From a checkpoint of a small transformer trained on Wikipedia: 70.6M parameters, a variant of Adam for these matrices.
Each number is 50 + 10 x the weight over its row's rms, rounded and kept within 0 to 99. Layers, rows and columns count from 0. The size before them is the row's rms in percent of the matrix's.

# q: layer 6 attention query, 640x640, rms 0.048, rows 514-533, columns 160-239
# k: layer 6 attention key, 640x640, rms 0.0328, rows 514-533, columns 160-239
q514 136:32 42 64 49 28 35 60 32 53 41 56 52 58 51 44 57 53 47 41 32 63 48 45 60 52 62 52 55 53 52 60 34 48 43 48 49 63 46 40 50 60 72 36 63 51 39 57 46 62 47 47 60 46 58 50 40 48 40 49 50 42 37 53 62 61 46 53 46 38 61 53 39 58 46 36 45 34 45 60 51
k514 064:56 57 44 47 40 57 42 41 51 49 43 29 50 60 66 47 58 55 41 33 35 67 53 57 34 58 53 64 33 60 44 49 57 37 56 60 49 42 42 64 28 31 57 51 56 60 67 31 64 59 54 44 41 48 60 46 48 59 58 59 37 49 32 28 45 46 47 45 57 51 46 41 39 50 62 52 40 46 52 53
q515 127:48 29 46 47 41 40 45 55 27 65 49 53 60 53 58 78 44 65 67 63 39 40 65 44 41 48 50 44 32 22 46 56 48 34 61 41 31 46 44 39 53 56 53 55 47 44 44 50 50 68 51 62 55 59 56 56 63 60 34 45 49 51 53 63 37 52 42 45 48 39 49 58 41 58 45 38 48 61 55 56
k515 041:44 51 39 34 37 68 39 56 50 52 64 58 52 39 51 38 38 47 38 56 56 27 72 41 47 48 69 43 50 53 53 59 45 60 27 48 42 53 25 55 68 49 66 38 23 45 42 49 57 59 53 44 51 58 47 55 59 39 64 40 63 56 33 54 50 35 42 55 51 54 37 61 42 47 50 50 49 46 50 54
q516 081:47 42 46 63 60 65 57 59 52 60 60 46 50 41 63 38 65 35 39 46 56 52 47 70 56 49 43 51 60 49 48 38 64 40 67 50 45 50 35 59 37 58 34 67 54 58 48 60 51 58 55 49 40 43 60 42 35 34 63 52 47 33 49 55 48 45 63 58 48 48 58 54 58 61 53 54 52 46 17 65
k516 061:58 61 51 62 52 51 53 28 38 51 52 39 49 50 32 39 64 38 62 46 54 52 27 54 45 45 53 41 43 56 50 25 23 46 34 59 43 56 52 67 50 52 56 51 63 50 54 58 49 46 52 62 49 63 50 62 56 43 43 48 41 63 37 35 54 56 46 53 62 46 72 44 57 48 57 56 38 52 57 48
q517 078:49 48 43 40 64 57 44 54 61 44 51 40 41 45 54 41 54 67 58 37 69 37 59 47 49 42 56 46 39 43 57 40 57 82 45 45 59 74 44 59 29 54 66 47 46 63 49 49 38 52 70 38 41 44 56 50 67 58 49 47 49 47 49 56 53 54 51 75 52 46 47 49 38 47 60 37 47 51 57 48
k517 063:44 49 43 32 43 43 46 53 36 54 47 60 46 58 39 45 50 39 42 56 66 38 49 45 67 69 52 42 45 46 61 46 44 38 63 50 56 46 36 56 45 60 54 58 37 49 27 36 40 70 48 56 61 64 43 50 48 46 48 29 44 59 65 51 66 57 48 39 52 43 39 44 42 65 59 33 47 50 57 39
q518 074:66 49 55 45 54 48 44 37 62 47 62 38 46 47 45 49 53 52 51 43 55 40 39 45 50 45 50 41 45 60 50 47 52 56 48 48 52 62 59 58 33 48 45 50 50 64 43 49 54 60 65 35 58 39 48 45 61 51 49 40 59 56 73 65 60 42 53 62 45 67 39 52 39 44 66 53 42 58 68 43
k518 067:44 59 58 70 58 43 48 62 52 40 35 48 63 55 54 33 46 52 66 45 45 37 54 52 53 61 61 41 30 54 55 53 44 42 64 48 65 47 39 36 46 52 58 61 65 47 35 38 64 64 49 53 51 47 40 57 50 67 44 68 40 37 58 48 66 59 77 39 60 41 53 33 35 36 50 45 47 68 39 40
q519 072:52 41 44 47 59 58 34 48 64 49 37 35 49 38 35 56 32 37 60 48 60 45 40 57 59 54 53 62 36 43 45 49 57 55 65 53 45 56 54 55 48 45 43 45 63 62 54 56 53 48 60 38 41 36 27 54 60 57 47 53 41 64 50 75 46 51 50 69 53 40 53 54 46 48 54 29 60 56 39 54
k519 064:29 49 33 42 44 45 43 52 62 48 60 49 40 48 38 38 56 52 47 47 55 62 45 54 54 50 46 42 46 48 55 34 42 45 50 53 45 45 48 53 43 33 59 58 31 48 45 63 51 52 56 51 56 43 43 44 39 42 30 38 54 52 46 49 60 40 33 56 48 54 47 21 44 60 48 46 36 45 68 48
q520 081:56 40 46 36 57 51 34 47 56 50 51 46 60 52 53 42 56 67 63 37 52 42 51 50 59 35 58 46 43 53 55 56 48 59 43 47 63 69 64 55 24 46 49 37 48 69 47 61 46 45 53 43 55 52 52 48 57 51 51 51 47 39 47 63 59 42 61 57 60 61 45 52 39 50 57 47 49 55 52 54
k520 065:57 44 57 72 50 41 71 58 75 57 55 63 60 51 46 50 52 66 58 40 35 44 43 62 41 43 56 53 63 40 58 45 44 62 56 42 42 38 39 66 59 54 53 55 49 56 52 47 50 53 68 44 45 44 39 55 49 52 51 60 56 42 52 43 40 58 65 50 50 50 44 71 53 66 39 55 42 31 52 26
q521 084:44 56 42 46 39 51 41 48 55 54 43 52 65 31 48 36 48 83 67 45 46 38 47 48 52 43 48 40 44 54 59 45 55 55 42 47 47 63 49 40 37 63 50 50 48 55 58 56 64 50 60 44 57 61 48 59 57 59 68 53 53 48 39 54 56 35 44 67 65 42 29 39 42 60 48 45 53 53 49 44
k521 069:39 41 56 65 45 46 44 64 66 60 41 55 63 63 76 46 56 38 27 61 59 39 66 56 46 67 56 51 57 41 55 45 50 56 50 55 46 50 53 55 67 32 59 61 42 57 45 64 50 60 55 50 45 55 23 59 57 52 35 61 45 46 56 63 49 68 40 34 66 48 60 44 61 50 40 64 40 57 50 55
q522 080:47 53 57 46 53 44 35 52 73 54 62 43 52 57 56 41 58 76 63 28 57 49 46 57 41 50 47 41 53 56 51 46 43 50 46 48 58 60 70 62 36 72 40 46 66 62 64 54 59 51 70 37 45 35 42 53 51 56 57 52 63 52 57 63 46 27 52 65 57 68 54 42 44 47 51 57 52 56 73 43
k522 065:52 53 74 66 61 47 77 50 57 52 61 54 60 52 49 48 54 58 58 44 53 34 48 40 43 46 56 65 64 36 45 58 44 58 54 60 56 32 43 59 48 38 60 57 42 43 47 43 54 52 56 51 35 44 49 55 51 43 44 56 53 41 40 35 57 57 56 41 46 57 62 67 61 71 42 60 33 36 46 39
q523 080:64 42 66 56 53 36 50 57 56 56 52 44 48 47 79 49 59 45 46 44 51 47 51 61 64 47 56 49 52 53 63 38 45 50 51 49 57 22 54 65 50 48 40 50 72 55 46 58 56 62 54 44 43 35 48 45 44 41 47 64 50 56 68 59 43 39 47 43 37 57 61 44 62 53 51 59 59 53 47 40
k523 075:38 85 60 65 54 43 58 36 35 42 62 48 61 37 51 49 57 57 73 43 54 47 47 46 52 51 49 41 39 43 46 38 40 45 62 59 49 60 37 50 21 63 33 47 46 36 50 59 54 56 58 72 41 22 49 50 38 58 51 63 65 52 24 49 53 69 52 43 31 51 46 50 51 46 43 47 54 50 54 45
q524 087:36 43 47 47 55 56 53 48 41 51 43 65 62 55 41 53 44 27 38 58 47 39 63 45 55 63 42 46 50 50 40 65 52 27 43 49 49 60 36 29 73 43 59 43 35 36 47 56 43 59 27 55 64 58 56 63 43 48 53 41 48 45 32 55 63 75 64 52 37 36 49 58 56 37 35 60 41 35 34 56
k524 067:58 42 48 34 47 47 63 47 34 55 64 30 46 55 37 60 47 38 50 56 54 53 42 69 67 38 38 51 53 75 61 48 56 49 44 52 65 46 59 54 40 62 41 57 71 76 55 36 50 39 50 67 57 52 65 33 43 48 51 38 55 49 56 46 62 30 54 50 47 43 52 47 43 53 59 39 66 51 56 59
q525 071:61 31 42 56 57 43 46 39 48 57 49 67 79 52 46 45 46 53 49 56 38 55 57 55 49 34 38 53 38 49 50 42 54 51 58 53 58 42 36 53 42 58 50 42 42 40 43 44 48 41 33 52 59 48 68 55 43 52 48 44 32 53 34 53 46 65 45 67 43 53 32 43 46 44 38 79 38 38 46 52
k525 079:53 38 31 48 42 60 41 33 52 55 48 48 56 49 43 47 55 33 54 59 36 55 47 53 47 42 51 59 54 40 55 49 52 52 31 33 63 59 66 52 77 43 52 45 53 59 67 69 41 49 64 41 49 60 67 47 46 55 52 58 47 53 50 70 48 37 41 58 50 31 51 51 62 44 49 49 43 55 48 48
q526 082:71 50 25 39 35 34 46 38 55 61 43 64 55 47 42 47 44 50 65 47 50 57 55 41 27 45 38 58 52 53 43 38 30 44 56 51 55 45 63 45 43 57 74 71 46 48 45 43 42 31 41 58 56 59 62 59 41 61 50 42 30 42 52 64 44 44 48 59 59 51 38 47 53 41 43 47 29 52 45 57
k526 090:48 40 42 40 46 66 31 43 66 50 57 46 52 33 57 61 56 37 33 43 42 70 49 45 56 53 64 53 59 40 24 33 46 59 55 52 50 37 56 46 71 45 60 41 45 58 51 49 38 74 66 33 30 64 43 75 57 43 47 63 38 49 38 56 48 36 38 59 61 37 66 39 52 37 44 26 45 47 62 55
q527 093:51 51 62 58 47 47 59 36 69 43 45 69 55 68 67 47 40 49 42 52 58 76 65 54 70 40 44 54 58 59 52 61 52 42 37 52 66 64 42 37 76 44 45 36 44 29 59 51 59 56 41 63 62 54 56 43 44 37 56 54 55 64 53 59 60 51 54 41 57 45 40 32 48 40 49 50 67 41 46 44
k527 092:22 55 46 25 37 56 65 37 48 38 24 53 48 44 50 60 50 48 57 55 52 44 56 56 34 54 39 53 57 57 54 60 54 32 35 60 41 57 39 57 38 55 34 54 47 59 45 66 38 40 53 60 50 61 58 30 34 48 36 36 49 44 52 67 48 36 54 77 60 53 54 53 64 32 45 61 39 52 59 54
q528 090:57 40 41 45 46 40 58 33 52 45 33 58 59 48 45 54 44 28 62 52 42 54 53 49 47 44 46 68 51 54 51 51 42 35 52 51 48 44 49 27 64 54 64 70 42 50 53 51 38 40 41 65 47 63 50 42 34 53 47 49 34 48 48 47 56 57 48 52 72 31 52 46 61 29 49 53 36 51 48 48
k528 094:59 54 48 36 44 50 59 44 39 57 61 50 48 48 50 56 45 46 33 48 46 60 51 48 62 44 52 47 45 60 41 46 42 36 57 47 54 48 58 38 43 49 49 42 51 42 52 55 33 59 45 54 59 55 64 40 25 43 43 41 40 63 42 45 48 31 56 50 49 46 53 57 52 54 43 50 42 24 49 57
q529 093:63 46 48 39 55 57 56 30 60 39 55 30 50 39 60 44 54 43 62 44 67 39 51 51 54 49 46 52 53 49 59 37 43 61 65 59 46 53 72 53 38 54 66 65 48 48 45 45 55 53 56 53 38 47 44 47 55 46 46 69 43 43 51 54 61 45 46 57 66 63 53 38 53 44 56 58 49 44 58 43
k529 111:57 74 62 48 69 60 33 58 52 54 49 58 56 68 52 49 66 64 66 55 58 50 54 47 46 48 45 62 44 46 48 51 43 55 52 36 62 44 55 57 27 51 54 48 39 33 60 49 49 30 56 53 52 35 50 61 52 50 50 63 53 58 33 47 51 62 65 29 48 66 54 54 52 51 46 68 43 26 31 54
q530 086:50 46 51 43 45 43 44 54 31 61 52 56 45 51 55 42 55 61 52 45 55 64 64 44 60 58 46 54 40 36 51 76 51 46 59 51 61 66 40 53 62 66 54 54 38 56 44 57 52 59 63 34 46 55 44 58 51 59 60 44 54 59 50 71 37 45 61 67 45 62 57 50 39 62 57 36 40 60 48 52
k530 103:58 48 65 30 43 39 49 61 54 46 62 37 60 49 51 38 53 69 62 51 50 51 66 45 53 56 64 52 47 45 47 56 46 58 56 55 37 54 65 67 58 52 57 60 32 54 30 51 52 53 63 46 45 57 30 48 66 45 42 57 36 53 55 53 39 77 55 50 57 59 47 45 53 46 56 43 51 68 50 48
q531 089:39 53 48 64 41 43 55 44 61 39 48 60 41 70 44 63 52 34 63 47 38 59 45 48 42 41 50 50 53 42 53 65 57 51 36 59 58 41 46 18 42 65 44 56 61 36 56 24 45 31 64 60 49 33 61 40 49 53 51 47 59 49 40 43 39 34 30 46 62 20 66 47 54 52 64 74 39 39 43 43
k531 117:35 18 40 41 43 50 56 49 58 56 69 44 42 42 44 55 46 36 34 48 33 52 49 47 52 54 62 52 62 38 57 41 76 50 53 58 40 33 39 41 66 40 39 47 61 60 40 46 58 60 51 43 37 41 42 52 66 50 57 49 53 43 78 42 44 41 20 55 52 36 55 45 53 51 44 31 45 67 64 49
q532 090:61 37 57 54 53 46 51 67 41 51 58 48 55 29 58 33 52 67 46 57 68 49 59 47 55 46 69 44 45 44 63 50 51 57 73 44 53 44 55 74 58 46 55 33 48 48 41 67 42 61 45 51 52 49 27 41 54 43 58 50 42 62 47 52 28 36 51 57 48 77 40 39 41 68 49 54 70 53 56 43
k532 136:59 48 57 78 51 50 47 54 41 51 45 51 50 41 52 38 57 54 60 52 55 44 45 52 41 57 44 49 55 41 52 58 57 56 48 51 46 48 59 51 58 43 49 49 49 52 49 54 72 50 57 43 43 45 53 53 61 53 65 58 59 39 38 57 65 54 41 45 44 50 26 53 40 46 55 48 72 78 57 27
q533 096:48 44 45 46 51 44 59 54 55 53 49 54 53 37 55 32 49 60 41 69 53 48 46 47 58 50 64 40 61 54 43 53 39 43 43 53 38 41 53 55 53 53 48 44 40 78 32 67 37 58 44 50 47 73 45 55 51 57 57 39 51 42 50 45 45 58 46 54 47 55 51 60 53 53 58 47 55 68 52 55
k533 170:40 27 47 48 48 30 79 48 65 44 40 47 37 49 51 50 30 42 36 50 56 43 44 56 49 60 66 40 57 64 62 54 49 38 49 61 47 50 41 44 61 53 50 46 62 82 43 64 38 48 47 47 56 63 59 32 40 53 39 26 54 57 83 51 50 41 60 66 58 47 56 42 69 55 59 44 49 62 72 48